{
  "n_layer": 9,
  "d_model": 768,
  "n_head": 8,
  "n_kv_head": 1,
  "head_dim": 96,
  "d_mlp": 3072,
  "vocab_size": 32768,
  "activation": "gelu",
  "norm": "layernorm",
  "norm_place": "pre",
  "norm_eps": 1e-05,
  "positions": "rope",
  "rope_base": 10000.0,
  "rope_fraction": 1.0,
  "qk_norm": false,
  "attn_scale": 0.102,
  "bias": "none",
  "tie_embeddings": true,
  "parallel_block": true,
  "init": "normal",
  "init_std_qkv": 0.0156,
  "init_std_o": 0.0,
  "init_std_up": 0.0156,
  "init_std_down": 0.0,
  "optimizer": "adamw",
  "lr": 0.0007,
  "beta1": 0.95,
  "beta2": 0.95,
  "weight_decay": 0.27,
  "lr_head": 0.00593,
  "grad_clip": 2.0,
  "warmup_steps": 410,
  "schedule": "wsd",
  "decay_fraction": 0.449,
  "decay_shape": "cos",
  "final_lr_fraction": 0.0,
  "batch_tokens": 262144,
  "seq_len": 1024,
  "doc_mask": false,
  "train_tokens": 1051000000,
  "steps": 4010,
  "dataset": "wikipedia_en"
}
Each number is 128 + 32 x the weight over the matrix's rms, rounded and kept within 0 to 255. Layers, rows and columns count from 0.

# layer 4 MLP down (transposed), 3072x768, rms 0.0261, rows 859-911, columns 512-575
[[ 92 100 151  92 121 120 137 137 113 130 109 158 115 108  80 135 186 121 138  96 103 167 132 117 165 169 175  91 136  99 138 139 131 181 165 118 182 167  97 179 112 102 195 141 186 107 128 121 142 116  38 141 173 156  55 161 110 162 127 101 165 157 104  83]
 [130  81 117 104 144 122 119  87 135 131 125 131 135  83 132  78 107 129 157 113 141 148 115 139 121 138 135 134 136 141  89 152 132 149 151 136 181  93 122 116 119  82 161 135 131 125  76 171 137 181 122 121 132 113 122  45 147  96 176 160 143 121 176 110]
 [181 118 123 126  88 119 139  90 127 102 171 122 119 167 169  99 111 152 143  93 170 105 158 116  97  97 115  97  86  91 187  99 140 160 166 144 189 145 143 120  98 144 142 154 103 189  88  41  82 134  85 156 110  62 140 118 129 131 169 121 124 115 126 173]
 [135 119 143  77 184 129 148 112 133 129 147 110 123  97 178  33 109 122 119 167 112 106  92  77 167 148 109 127 160 130 148  91  93  94 136 132  95  74 160 131 121 101 130  87  95  99  91 160 129  89 173 157 101 102  83 162  80 165 147 108 127 108 142 107]
 [104 170 175 116 133 176 130 189 104 151 192  90 168 124 167 162  68  94 137 120 132 102  99 150 124  78 117  76 144  98 130 142  65 100 155  81 154 150 156 171 139  86 151  87 102 109 145  84 147 124 106 105 135 117 120 110  93 102 100  93  80 105 104 119]
 [136 143 127 142 159 118 133 128 114 102 137 139  96 142 110 148 136 151 136 122 117 103 124 117 112 128 115 120 119 101 108 125 101 125 161 126 141 165 152  53 161 118 123 127 143 102 143 104 138 150 109 118 116  82  99 152 179 114 129 143 136 113 123 114]
 [ 87 194 142 114 195 132 131 137 174 164 116  90 113  86 165 160 155 122 130 142 133 184 128 112 125 126 148 126 130 109 116 138 144 113 131 128 127  69 148 108 178 160 153 127 145  94 162 117 175 122 168 123 139  49 125 115 125  84 124 136 124 123 147 146]
 [ 91 127  79 130 126 152 100 133 158 158 157 110 146 147  80 130 118 157 187  96 139 153 145 121 165 141 160 128  84  87  83 179 111 172 129 118 122  98  95 166 103 153 120 113 149  99 153  79 148 106  88 122 119 122  96 130 114 137 105  99 125 125 130 164]
 [123 114 137 114 157 108 106 172  99 141 179 124  80 119 134 130 120  97 142 157 174 141 161 123  85 143  87 138 144 129 130 127 171  80 135 151 125 165  99 146 149 124 153 121 128 118 114 149 165  87 125  68 110 160  72 160 147 170  77 157 127 133 147 143]
 [150 116 150 174 173 155 182 164 144 156 105 136  70 102 145 151 168 160 100 107 179 121 147 150 155 160 145 174 111 113 111 167 151  93 106  82 106 167 117  96 131 140 108 132 107 104 132  53  83  97 149 131 149  96 157 105 180 110  68 147  96 134  88 112]
 [ 66 124 108 116 158 165 160 123 115 133 146 123  96 109 160 159  94 163  92 117 123 128 194 148 163 108  67 105 168 140 121 120  77 159 145 114 105 145 115 110 121 178 173  52 131 164 121 159 179  74 133 119 136 106  70  97 153 149 114 138 138 129 126 117]
 [179  95  93 121 142 174 123 148 108 159 183 120 128 122 102 166 106 117  86 159 165 172 106 169 156 160 162 118  83 132 121 140  97  70  99 124  92 139 152  96 166 116 133 125 152  94 104 168 130 162  62 170 134 150 114  79 144 173 117  83  59 153 188 122]
 [130 145 102 151 132 123 128 144 149 145 162 151 108 102 145 151 154 141 137 122 150 165 157 136  82 162 123 163 144  89  44 171 128 102 133 176 133 110 156 117 142 156 158  97 179 176 108 105 105 117 132 105 110 135 139 120 110 202 125 173  99 140 129 101]
 [190 107 108 187  81 107  77 142 103 137 166 113 148 169 185 115 108 190 170 138 132 108 102 138 159 145 128 136 108  90 155 141 155 107 112 147 131 136 143 165 123 100 112 136 109 170 127 130  94 143 153 104 132  58 114 151 115  96 137 110 110 107 150 183]
 [139  95 177 123 174 141 143 173 121 129  81 123 119  99 101  85 134 123  93 148 139 144 109 140 134 157 143 107 179 182 114  79 155 209 168  91 127  89 134 130  83 177 141 126 109 126 126 114  96  90  97 167 115 162 140 165 117 172 152  89 147 118 143 154]
 [155 146 134 144  89 154 125  98 148 179 160 148  87  54 174  90 195 119 119 202 124 168 126 110 103  87 136 106  81 164  98 106  86 120 114 126 132  80 151 130  28 140  31 136 165 157 128 105 179 132 188  78 111 164 128 186 110 135  68 171 161 151  89 178]
 [ 41 124  53 142 163 123 128 150 122 145  96 164 138  94 152  58 130  70 138 169 101 139  69 137 103 172  93 193 143 222 160  87 120 201 136  88 101 173 116 163 139 130  90 201 114  97 216 100 116 107  46 144 128 126  93 100  88  75 162 175 123 123 179 138]
 [167 123 116 111 139  96 129 131 171 133 146 134 136 118 148 217  78 133 133 118  89 118 162  98 130 232  96  98 170 153 103 164 171 124  83 174  79 126 138 131 121 125  58 129 103  82 155 157 130 142 105 139  94  77  78  94 133 152 143 162 149  94 149 213]
 [ 59 129 116 117 134 123 100 120  85 104  63 151 116 106 127  67 136 144 197 181 146 167 122 155 100 101 109 144 142 112 155 110  97 122 130 112 118 161 104 144 127 103  79 112 121 148 134 104 158 113 103 146 129 108 169 110 128 117 143 134  78 133 168 113]
 [171 122 129 114 140  94  71 201 175 158 188  92 136 121 204  99 117 123 141 108 116 108 142 120 105 107  44  64 159 142 117 106  73 111 134 129 163  88 137 101  83 188 233 138 182 151 143 100 125 151 116 146 154 178 124 133 172 123 106 151 116 102  83 119]
 [ 94 218 117  68 188 123 169 119 115 125 158 131 174 138 133 150 143 119  91 139 107 112 117 135 183 163 149  86 140  60 138 158 149 120 134 154 179  55 107 161 153 108 179 152 205 119 120 166 161  66  85 101 178 105 116 124 161 218 167 141 130 139 121 126]
 [114 127  62 103 138 168 151 104 150 118 175  77  86 142 195  99 109 124 110 168 131 134  60 154 104 113 148 135 108 123 186 168 110  89 125 128 157  68 137 136 192 159 124 121 125 149 130 120 103 130 156 128 157 199 194  58 152 180 113 142 173 115 145 131]
 [138 141 149  91 165  74 143 140  93 147 146  53 145 107 132 128 141 155 150 130 166 151 124 126  77  61 123 124 121 123 141 120 141 106 141 137 114  38 174 116 104 154 110  96 105 118 153 164 153  83  94 130 156 135  92 143  80 145 110 140 140 165 169 145]
 [148 123 122 123 155 105 122 154  94 170 137 172 190 139 143 139 127 147 143 169 115 129  87 142 125  92 106 101 101  93 143 115  72  83 116 106 130 156 159 142 117 123 114 103  95 123  74 110 153 106 103 108 169 129 114  93 117 129 118 134 157 127  89 172]
 [143 159 143 140 134 172 152 155 153 119 131  95 132 103 143 187 182 115 124 143 116 118 100 165 163 166 100 113 104 170  95  85 132 140 174 113 172 152  96 150  79 105  65 163 156 131 114  83 155 107 158 166  96  95 100  95 125 103  88 135 124  79  93 180]
 [189  91 123 169 131 161  95  62 118 114 155 170 109 127 158 137  74 116 165 104 172 129 167 130 100 102  57 154 175  77 163 113 155 138 143 137 124 166 164 155 100 162  80 145 185 120 134 103 144 149 105  53 159 122  55 157 105 123 102 149 196 122 104 153]
 [156 148 113 126 111 127 147  68 121 145 105 114  88 130 110 128 184  89 128 179 144 106 159 135 112 121 125 162 166 154 183  75  73 120 146 108 139  44 156 112 152 115 155  81 161  98 177 165 167 113 135  74 176 125 162 140 136 162 193 125 127  48 119 105]
 [118 177 161 161 165 161  96 136 114  86  90  68 122 154 142 120 173  41  49 120 142 187 154 143 142 105 105 110 133 180 177 161 125 188 168  58 140 124  56 126 115 111 106 134 169  94 168  91 207 121  97 147 198 175 121 156 152 130  63 126  82 135 133 127]
 [ 90 160 184 126  93 134 106  86 133 119 173  82  61 180 119 113 171 113 121 105 177 185 120  71 153 131 216  93  96 130  36 162 134 141 109 149 140  94 190  83  91  93 174 103 147  89 132 157 131 133 124 125 163 103 141  98  97 109  98  88 161 116 189 114]
 [104 115 143 157 114  98 122 106 125 178 137 121 147 135 122 107 127  95 138 148 131 159 106  87 130 176 126 144 167 137 112  82  87 138 108 116 136 144  98 176  95 116 163  56 172 110 150 162 100 146  85 113 123 136 101 128 148 113 134 133 156 155 143 138]
 [111 110 179 148 133 123 115 152 172  89 112 100  99 131 133  94  81 216 123 121 152 163 116 124 111  99 176 106 113 124 149 109  94 145 138 115  68 132 116  85 141  77  89 130 134 121 133 101 177 183 175 141 127  80 170 156 112 133 128 103  58 135 129 185]
 [123 170  83 105 181 125 113 108 143 107 176  90 152 131 124  81  94 147  35 127 112  98  96 189 149 190 128 102 185 171 156 136 110 156 109 122 166 137 133  93 192  50  90 192 126  87 106 130 142 152 101 164  67  68 154 116 127  84 125 150 158 157  98 127]
 [135 120 111 140  76 163 177  88  95  73 172 156 183 107 123 110 114 159 129 147  66 148 129 104 125 146 161 135 177 153 199 129  70 152 123 120 103 130 105 132 182 154  99 150 143 124  94 135 121 155 104  63 146  78  72 113 130 118 168 167 133  77 120 122]
 [126  92 180 124 118 168 158 161 114  90  88 113 178  74 111 207 160 185 148 173 123 174  33 134 110 154 137  91  69 152 106 113 160 102 142 117 156 122  92 114 162  75 100  84  93 133 131 161  93  82  90  99 171  66 156 112 181  36 111  94 144 113 102  86]
 [114 154 115  96 177 108  69 116 171  87 124 142 114 153 117 172  75 103 122 117 128 109 110 130 191 137 125 132 143 140 134 131 180 139 166 151 152 165 105 124 119 124 127 169 142 111 194 156 112 103 140 129  90  92 137 143 111 107 117  98 118 123 158  40]
 [163 102  53 145 152 154 105  83 104 156 145 127 116 154 212 213 145 156 161 156  97 156 131 145 163 153 171 166  97 118 123 163  94 152 122 161 127 106 136 130 156 164 149 126  87 167  92 176 171 118  94 145 156 153 120 167 171 131 162 104 126 120 110 127]
 [155 154 216 130 163  76 157 153 156 106 156 125  91 116 122 111 136 122 150 145  92 145 166 155 143 120 140 165 117  60 109 132  51 178 137 137 178 107  51 146 108 178 167 130  78  83 113 117 139 122  61 175 119  88 148 168 155 154 158 150 150 100  95 133]
 [112 205 126 151  97 107 130 123 113 137  96  94 135  71 182 115 137  90 189 129  42 119 144 149 130 197 141 177 198  83 141 125 119 120  63 156 105 145 145 159 132 156  96 195 116 130 149 158 128 157  86 117  88 138  39 111 132 103 106 112 106 104 130 114]
 [157 142 137 123 112  99  62 113 144 150  75 148 129 182  61 153  73 110  82  85  76 128 149  56 138 162  82 144  94 117  67 192 107 123 135 143 120 129 196  50 175 138 104 154 150 121 169 187 120 108 127 124  87  81 168 110 122 165 109 138 155 177 208  94]
 [ 61 139  42 111 124 159  39 141 120 119  64 199 137 170 138 126 137 139  68 189 185 103 150 134 166 143 102 110 126  83 104  98  91 197 126 159 132 139  92  99  73 143  58  79 158 156 121  44 128  79 174 155  83 104 166  84 130  71 100 120  97  76 141 185]
 [123 147 180 111 176  92 142 123 134 133 124 136  99  93  91 138 128 114 119 136  83 169 130 110 106 194  75 154 147  90 145 143 140 119 145 112  85 135 134 154 131 162 152 124 146 129  78 129 150  72 143  73 130  88  63 128 148 132  83 151  99 115  98 104]
 [119 138 172 124 127 126 115 103  88 164 172 116 130 144 123  98 163  66 161 141  89  98 115 161 127  76 118 126 196  74 129 156 125 161 162 178 117 130 130 138 125 181 156 133 133  97 108 135 117 159 139 129 124 135 177 124 139 106 114 102  89 153  43 148]
 [109 133 104 122 155 180 145 158  96 114  66 103 132 157 119  99 176 177 135 155  92  93 131 165 109 183 147 145 116 111 125 147 106 178 154 107 121  67 113 141  89  95 106  90 112 133  83  77  72 136 138 127 163 109  85 109  88  81 101 138  92 112 110 122]
 [108 107  78 116 145  66 108  89 122 115 134 152 129 129 160  70 100 156 164 126 116 149 153 109 206 137 101 105 129 146 164 119 164  90 184 117  98 142 149 144 121 133 109  94 125 150 135 152  92 106  96  82  74 120 128  83 124 177  88  99 108  87 172 163]
 [144  38 158  53 153 126 238 170 130 130 175 130 185 225 128 125 164 158 102 131 165  61 133 150 154 131 113  63 150 189  87 125 155 237 123  88  97 159 106 120  66  86 125 224 130 131 179 130 165  84 124  80 186  74 114 164 144 140  57 108  71 219 134  73]
 [152 141  99 127 115 142 101 135 141 151 109  86 160 139 160 101 118 103 141 108 189 106 128  62 121 174  79  96 135  59 129 131 141 116 116 165 140 124 163 121 117 182  94 152 136 199 156 153  89 181 125 176  98 114 160 102 109 163 140 140 124  77  97 134]
 [133 140 105 123 154 166 121 146 133 126 175 140 143 155 109  69 168 126  81 168 146 137 109 113 157  92 157 149 175 106  82 122 120 145 159 130 141 143 153 140 107 104 102 117 120  89 139 106 124 113 173 153 130 138 158  85 129 100 116 110 151 141 120 154]
 [170  48 141 103 175 119 117 197 140  61 186  86 151 103 106 133  62 130 138  91 219 118 168  95 179 136 142 114 104 155 152  82 159 144 161 145 141  83 156 116 135 215 106  81  92 163 183 150 165 119  68 136  94  86 124 134 136 140 145 115  82 186  92 124]
 [111  84 167 127 140  84 161 161  99 114 140  82  60 101  93 107 171  90 139 125 164 105  87 209 171  74 141 117  91 153 138  99 147 159 176 151  50 122 116 100 149 105 103 117 125 174 128 117 146 141 161 140 116 146 101 114 136 112 118 101 149 155 148 129]
 [110  97 166  89 142 112 137  57 135  86 150  99 164 131 125 131 139 152 142 124 145 122 144 109 132 150 102 148 119  77 149 119 107 108 158 126 127 190 177 136 102 120 163  89 105  90 161 163 173 125 116 158 158 151 169 134 104 151 147 160 100 160  98 128]
 [ 79 139 149 144 179 108 135 113 153 147 136  90 136  93 148 156 177 151 141 127  81 123  98 115 128 100 144 118 117 156  62 145 185 142 156 111 164  75 104 145 116  84 113 127 131 107 148 143 114 100 165 174 138 158 149 114 105 171  50 184 157  92 192 100]
 [153 101 181  94 118  38  79 135 127 109 202  82 146 147 129 122 153 144  92 185 135 117 110 154 111 154 108 132 142 198 151 121 102  68 153 136 120  57 158 117 147 111 102 117 133 127 140 129 154 150 177  94  84 120 131 147 153 161 154 175  90 180 154 117]
 [147 145  80 146 159 135 111 164 118 123  85 115 119 144 158 140 100  84  74  88 169  92 114 143  99  77 100 125 190 106 127 107 144 156 113 134 146  98 128  71  87  75  58 141 137 127 115  95 150 100 117 131  82 142 136 120 117  97 170 124 101 116 115 107]]
# layer 4 MLP up, 3072x768, rms 0.0326, rows 860-911, columns 512-575
[[ 82 115 112 161 154 150 174 172 100 138  88 166 195 119 143 110 144 146 164  72 133 116 143 125  72 178 138  60 184 139 163  99  82  61 141  98 116 155 151 157 146  64  94 153 135 102 143  79 165 156 151  91 188 115 119 120 138 148 170 145 149  18 127 120]
 [133 140 116 103 171 156 116 139  79 174 107  61 119  94  92 163 131  80 129 158 102 125  51 128 156 110  92 140 120  77 119 141 135  92 173  72 110 127  93  93 171 112 123 144 167 142 147 115 187 107 142 147 133  78 176 155 103 133 126 166 132 159 154  80]
 [134 121 131 104 170 179 146  80  79 124  64  90 154 153 139 139 132 129 148  77 132  93 138 125 130  97 129  86 151 127 100 201 148 170 173  85  85 165 131 111 155 135 199  95 130 119 189 148 152 107  94 105 170 143 220 130 123  98 167 182 168  95 179 182]
 [111 167 117 133 150 177 103 130  77 148 144  74 190 144 154 119 175 215 104 172  97  73 127 134 165  96 111  83 124 138 121 206 106 178  92 129 121 124 152 172 170 104  74 146 185  73  97 146 111 145 121 138 102 106 157 108 164 130 101 137  53 119 134  82]
 [123 157 139 148  71 132 164 141 122 173 140  94 136 131 168 114 119 128 165  85 106 186 134 111 129 185 161  74 177 130 109 206 116 111 135 147 170  97  99 162 102 151 115 126  62 106 136 131 151 164 147 115 110 138 119 112 105 149 112 133 155 129 116 141]
 [126  49  95 148  90 152 121 140 130  90 120 128 142 141 111 163 159 106 110  96 152  98 154 105 135 116 140 143 154 106 147  93  95 154 126 190  95 183  85 153 120 122 149 157 111 160  95 110  77 148 107 129 146 137 175 122 126 128 208 109 142  58  95 106]
 [ 96 139 121 109 131 147 131 162  33 137 141 125 179 105 170 142 189 118 165 101  89  83 149 114  57 136 152 123 139 120 151 120  96 124 143 118 167 122 135 135 120 129 170 117  37 164 116 126 126 120 120 125 101  89 146 170 194 158 109  96 126 130  69  82]
 [135  91 163 117 130 159 144  99  94 118  95 123 132 147 162  95  97  94 127 128 126 118  85 118 115 142 118 123 169 167 110 143 126 149  99  83 154 113  68 137  68 178 119 143 111 151 248 108  85 100  66 138 134 132 104 169 167 123 142 126 125 146 143 154]
 [ 82 161 127 111  91 143 191  94 127 108 110 101 163 105 148 138 113 129 119  78 117 148 120 173 125 127  85  81 126 157 122  75 127 101 158  85 122 135 115 108 141 120 182 116 184 113 213 132 138 111 122 142  91 164 132 181 167 114 104 146 176 137 170 102]
 [144 109 148 106 167 153 172 148 139 162 111  96 132 144 160  84 103 125 125 164 138 116  97 157 134 144 138 108 100 134 135 145 110 130  61 177 110 110  93 102  89  73  60 161 113 162 139 141 149 170 131 146 149 123 148 118 145 118 138 151 127 124 105 142]
 [ 77 107 112 130  92 100 106 100 132 158  52  76 155 146 134 102 134 184 152 133 125 106  89 143 108 105  86 115 160 144 169 128 123 147 135 197 114 128 109 142  97 145 119 182 103 138  70 120 120 132 192 149 123 179 169 105 102 134  94 170 169 202  92 139]
 [107 129 105  94 120 148 127 146 156 105 131  92 169 173  98  75 122  85 101 130 154 143 126  75 120 113 141 161  81 135 166 136  93 169 145 116  73 135 138 140 178 124 125 218 101 107  96 158 138 116 116 149  99 173 144 120 120 184 187 156 132  77 158  96]
 [ 87 161 140  98 198 147 160 110 170 129 169 148 138 124 134 134 155  78  99 129 185 110 108 124 119 140 117  84 126 185 136 104 123 223 106 119  86 105  92  89 129  97 150  98 104  71 165 130  97 152  84  85  85 207 166 174 145 161 189 130 126 127  87 113]
 [112 108 162  99 106 191  63 192  91 123 133 114  99 117  77  83 157 124 165 111 148 143 143 128 133 134 101 201 152 143 116 204  58 177  78 185 149  77 117 125 104 168 191 174 106 159 113  71  90 121 206 157 101 170 133 128 122 165 135 127 152 124 102  91]
 [137 156  85  92 106 106 146 109  67 126 142 118 134 176 127 138  94 138 175  79 145 142 137 160 163 135 148 193 118 103 113  93 141 170 122 132 137 133 166 110 141  87 179 119 139 127 100 129  78 181 139 130 148 112 140  66 100  99 147 104 134 152  77  97]
 [ 50  66 172 128 107  86 138 101 152 106 112  89 130  97  91 112 136  70 149 150 121  87  73 123 108 175  98 173 137 151 123 148 132 131 173 132  93  93 131  82 104 170  98 108 146 123 153 143 117 142 102 135 133 127 147 133 134 117 130 120 114 114 123 139]
 [140 168 147 146 194 130 148 138 155  88 116 117 172 165 164 166 119 114  70 128 182  96 122 144  63 162 122 186  84 120 221 106  90 147 113  82 119  44 131  93 109 166 124 158 102  82 155 174 140 138 107  94 134 131 173  81 224 139 113  95 151 162 139 161]
 [117 192  79  78 156  96  96 137 132 154 132 138 131 145 116 111 149 119 136  97 109 110  87 115 112 173  39 150  98 105 114 145 162 130 143 126 151 116 129 121 179  95 108  89 135  87 134 199 137 149 135 137 106 133 112 111 120 140 113 161 138 110 122 131]
 [100 143 128 162  73 139 172 107 137 191  58 107 146 127 139  45 172 149 125 112 172 131 156 149 133 144 149 172 109 124  91 147 171 105 129 172 100 134  84 102 144 177 195  83 117 160 129 151  68 109 123 128  96 175 109 140 149  98 131 127 101 167  95 171]
 [102  89 134 103 101 103  92 148 187 147 159 159  83 183 141 102 132 170  83 170 191 126 149 137  67 186  90 155  93 116 147  99 103 164 173 133  74 139 115 120 106  99 109 133  83 132 122 120 122 144 140  85  64 113 140 142 160 128 144 121  92 101 130 142]
 [134 129 119 113 118 125 114 159 140 147 116 138 144 129  94 150  87 122 134 108 126 137 183 144 167 145  99 128 150 117 107 123 115 129 137 135 134 216  90 108 121  83 151 115 117 121 131 128 106 153  46 135 129 164 119 145 141 118 120 115 119 129 112 114]
 [142 127 108 101 138 191 112 146 139 105  56 223 143 114 127 123 119 129 110 147 134 138 115 192 136 159  92  94 114 165 180 148 116 114 130 132 132 191 140 159 134 123 142 164 124 125 142 123 118 147 126 110 116 138 131 126 164 124 139 112 109 106 119 116]
 [150 207  93  59 150 109 158 153 101 129  96 136 131 139 140 130 114 119  70 119  64 146 149 124  62 131 109 163  97 152  86 108 127 129 104 135 143 127 157 114 143 131  89 171  77 185 115 102 152 169 127  99 136 174 137 115 113 123 121 153  79 109 121  97]
 [135 100  84 150 119 157 177 144 142 142 114 147 180 109 137 168 132 132 146  98 175 121 117 155  61 123 184 133  92  93 112 119  70 178 109 125 136 180  67 131 117 120 149 117 114 117 120 153 102  95 104  70 176 136 165 124 185  98 190 159  91 122  64 143]
 [ 58 142  96 106 135 194 127 146 157 127 120  98 178  70  89 153 143 170  86 114 151 146  82 132 117 139 170  42 153 180 145 138  89 184 106  63  23 100 132 121 171 131 117 115 109 119 109 118 116 124 164 119 111 120 159  89  94  99 140 163 179 128 133 141]
 [151 116 128 168 110 162 123 126 172 151  70 108 145 166 151 115 134 156 143 128 141 128 145 108 145 160 125  49 160 112 146 124  64 175 122  87 137 142 106 153 117 158 148 131  93  25 104  64 126 119 121 127 160 137 140 168  97 152 174 137 107  75 119  69]
 [ 13 134  80 137 108 121  99  96 120  74 137 155  99 170 118  37 179 183 157 165  81  75 109 130 105 133  83  34  67  95 135 152 104 114 206 114  37 169 132  97 125  93 147 165  95 255 189  86  97 194 101 138 133 119 139 138 143 115 113 186  31 182 101 121]
 [145 134  84  76  65  90 141  81  68 161 150  80 106  69 181  91 129 157  71  37 173  71 126 107 143 147  64 117 118 130 141 134 126 174 233 149  76 140 116 118  96 112 134 137 145 135 119  88 125 177  91 132 145 159 163  89 101 184 194 131 163  86 115 119]
 [130 141 131 102 146 172 105 157 123 100  91 113 117 136 147  99 155 190 131  83  90 108 121 141  97 125 156 125 112 158 170 160 165 114 164 165 106 127 142  67 157 104  96 168 116 141 138 100 140 140 156 137 155 131 128 125 100 158 122 106 171 113 126 107]
 [131 133 119  98  97 124 137 133  84 114 133 156 101  49 140  88 132 175 116 102 116 102 110 129  99 123  94 144 142 125 144 139 106 144 175 142  97 123 109 138 118 101 109  68 120 141 108  72  98 134  98 129 129  95 113 167 167  96 121 104 105 118 139 159]
 [108 167  66  63 159 148 138 163 100 129 111 126 152  68 169 106 149 139 177 109  84 127 119 182 121 100 114  69 175 122  95 178  46 123 104  95 129 126 153 133 173 156 133 157 180  66 121 146 130 109 131 131  56 182 150 182 152  92 127 182 113  73  73 158]
 [102 120 131 127 141 112 116  96  79 195 120  93 163 142 149  63 164 133  80 112 161 158  86  78 138 127  78 157 111 166 123 127 115 171 122  74 119 123 107 139  68  69 132 122 141  93 135 141 157 164 115 129 114 114 177  84 175  94  68  93 135 135 132 150]
 [132 138 147 105 124 153 144 141  84  36  45  75 121 157 136 132  99 116  89 110  83 112  88 171 163 133 127 111 131 115 115 161 104 171 116 152  98 139 131 166 159 162 136 141 128  96 163 100  94 190 153  81 177 171 134 133 122 151 159 128 164 101 144 145]
 [120 184 124 189 125 146 146  78 145 139  83 139 100 155 145 147 118 161  98 123 147 155  88 123  91 133 101 112 133  84  82 152 121  74 161 153 133 160  78 134 102 170 130 175 160 208 129 123 126 128 103 131 149 147 133 143 153 118 163 145  99  87  91 133]
 [ 89 141 132 157 171 185 150 190 130 117 108 141 130 176  98 116 132  83 121 138 180 123 203 104 101 190 141 147 140  82 123 116  99 107 101 173 132 155 144  67  94  87 103 192 156 156 163 137 104 175 169 110 130 147 128 164  78 147  82 199  96 150 108 167]
 [100 138  96 162 148 185  94 123 109 117 125 127 136 146 109 128  84 127 130 129 180 125  52 145 100 152 187 125 191 110 128  81 123 120 163 104 129  93 159 175 161  83 115  97 124 152 151 115 121 145 168  89 163 110 107 143 118 129 102 143 107 113 142 139]
 [ 33 138 135 104 109 146 120 110 138 115 121 112 133 172 102 115 119 126 111 112 141 126 135 125  68 127 123 129 201  90 120 130 126 160 174 117 140 129 104 150 139 160 160 117 116 145  99 143 114 196 100 118 165 125 143 124 179 101  74 122 130  59 111 181]
 [124 102 120  95  36 178 161 136  89 160 147 123 120 144 108 108 167 127 156  58 212 150 140 105 118 122 153 145 123 101 140  75 111 102  93 111  76  80  97 137 142  92  87  93 100 151 162 115 165  80  85 125  77 150 138 130 141  89 185 100 145 174  83 165]
 [ 93 170 116 115 131 125  89 128 176 167  81 121 173  99 194 137 151 147 117  81 106 157 126 130 106 168 118 204 149 115 106 109 142 128 131 105 110 135 104 219  95 144  53  88 132 172 130 102 139  81 133  96  71 119 151 158 157 121 187 125 145  83 117 137]
 [ 71 140 148  95  82  92 152  79  97 140 106  95 112 152 127 112 140 159 126 143 187 142 140 127 142 133 144 180 150 166 115 194 107 110 102 111 132  85 107 170 115 114 134  87 118 134  87  71 165 185 132 155 119 148 165  83 128 130 143  90  93 165 147 113]
 [143 121 129 180 120 154 114 144  82 176  51 161 148  95 112 113 139 109 117 162 130 101  82 150  70 105 136 153 173 132 106 113  45 101 149 115  98 151 109 132 144 136 146 144 121 136 173 145  75 117 181 129 150 146 114 170 133 117 180 175 158 112 161 135]
 [103 160 116 148 106  90 120 127 154  98 104 182 104  87 148 111 149 109 107 128 158 142 150  64  89 128  91 124 120 113 143 146 201  92 165 179 136 177 152  92 147 137  74 199 119  90 185 162 158  84  92 138 179 134 145 146 139 186 158 138 134 157 136 155]
 [ 89 151  76 136 139 132  40  71 153 119 118 191 112  82 148 155 119 158  96 119  78  69 180 150 143 118 175 157 121  70  92 161 107 204 160 145 118 221 103 117 161 111 123 136 109  78 122  74 123 103  90 116  34 147 150 104 126 102  87 110  95  63 142 151]
 [ 93 111 123  40 120 115 160 156 144  99 157 136 124  97  82 127 133 155 116 149 176 133  96  90 166 156  55  92 133  86 114  85 119 195 154 105 124 171 192 106 134 178 118 105  75 182 181 138 138 144 100 105 145  76 135 127 155 141 169 125  45 100  41 129]
 [109 143 145  81 116 233 133 174 118 130 119 151 162 121  73  74 133 118 135 130 112  83  53  90 145 122  93 107 157 119  96 152  65  92 132  52 111 138 165 128 126  81 128 121 105 146 129 141 139 120 166 158 142 143 116 189 190 109  98  97 155 175 117 193]
 [ 86 184 110 138 118 126 154  82 117 107 106 141 133 135 170 117  73 146 136  97  70 150 147 115 144 133 113 139 127 186 128 137 153 121 129 144 122 136 100 175 153 122 119  99 116 151 144 116  80 162  86 145 156 120 143 186 131 156 127 143 144 132  81 108]
 [156 171 113 129 132  96 206 167  67 102 138 210 114  78 120 126 164 107 147 157  64 157  88 179 150 113 160 142 129  55 136 124  86 139 115 118 102 205 162 121 144 164  98  93 131 164 120 108 148 164 110 153 107 166  96 128 179 151 110 122  96 168 189 124]
 [169 136 110  90 179 165 145 163  75 213 104  98 157 104 144 152  76 184  82 151 133 156 115 153 139 128 153 117 177 100 145 134 117 154  68 156 109 112 121 131 110 135 143 142 110 105 181 132 159  90  86 170  95 129 121 113 134 135 163 150 155 101 106 134]
 [122 131 141 124 116 176 111 149 149 182 159 131 150 109 143 159 133 150  65 122 126 102 123 115 150 130 143 117 158 141 124 127 106 149 174 135  90 125  50  68 175 105  95 160 136 173  94 128 152 126 143 150  85 150 102 126 129 165 150 113 111 151 166 122]
 [121  87  92  98 172 149 190 157 113  62 104 115 181 132 125 107 130 154 168  71  82 149 123 152 151 102 100 144  63 118  97  82 138 141 107 103  82  90  93 200 104 160 153 189 144 101 159 114 104 133 108 107 103 153 193 111 101 206 123 143 146 105 117 140]
 [142 159 104 130 106 255 204 153 112 149 103 123 126 172 145 118  94 144 161 118  88 124 100  85 132 164 160 111 146 126 107 104  91 159  88 119 138 151 107 173 134 126  84 129 123 110 159 144 143 107 163 149 122 171 129 184 158 151 121 106  68 107 113 176]
 [128 135 144 123 115 102 135  99 106 153 108 138 118 123 113 132 112 119 134 170  83 140  98 113 131 131 116 114 135 141 126 165 158 112 113 166 159 134 149  89 158 165 158 153 117 149 141 134  88  91 141 155 207 129 152 110 156 122 117 166 165  77 141 122]]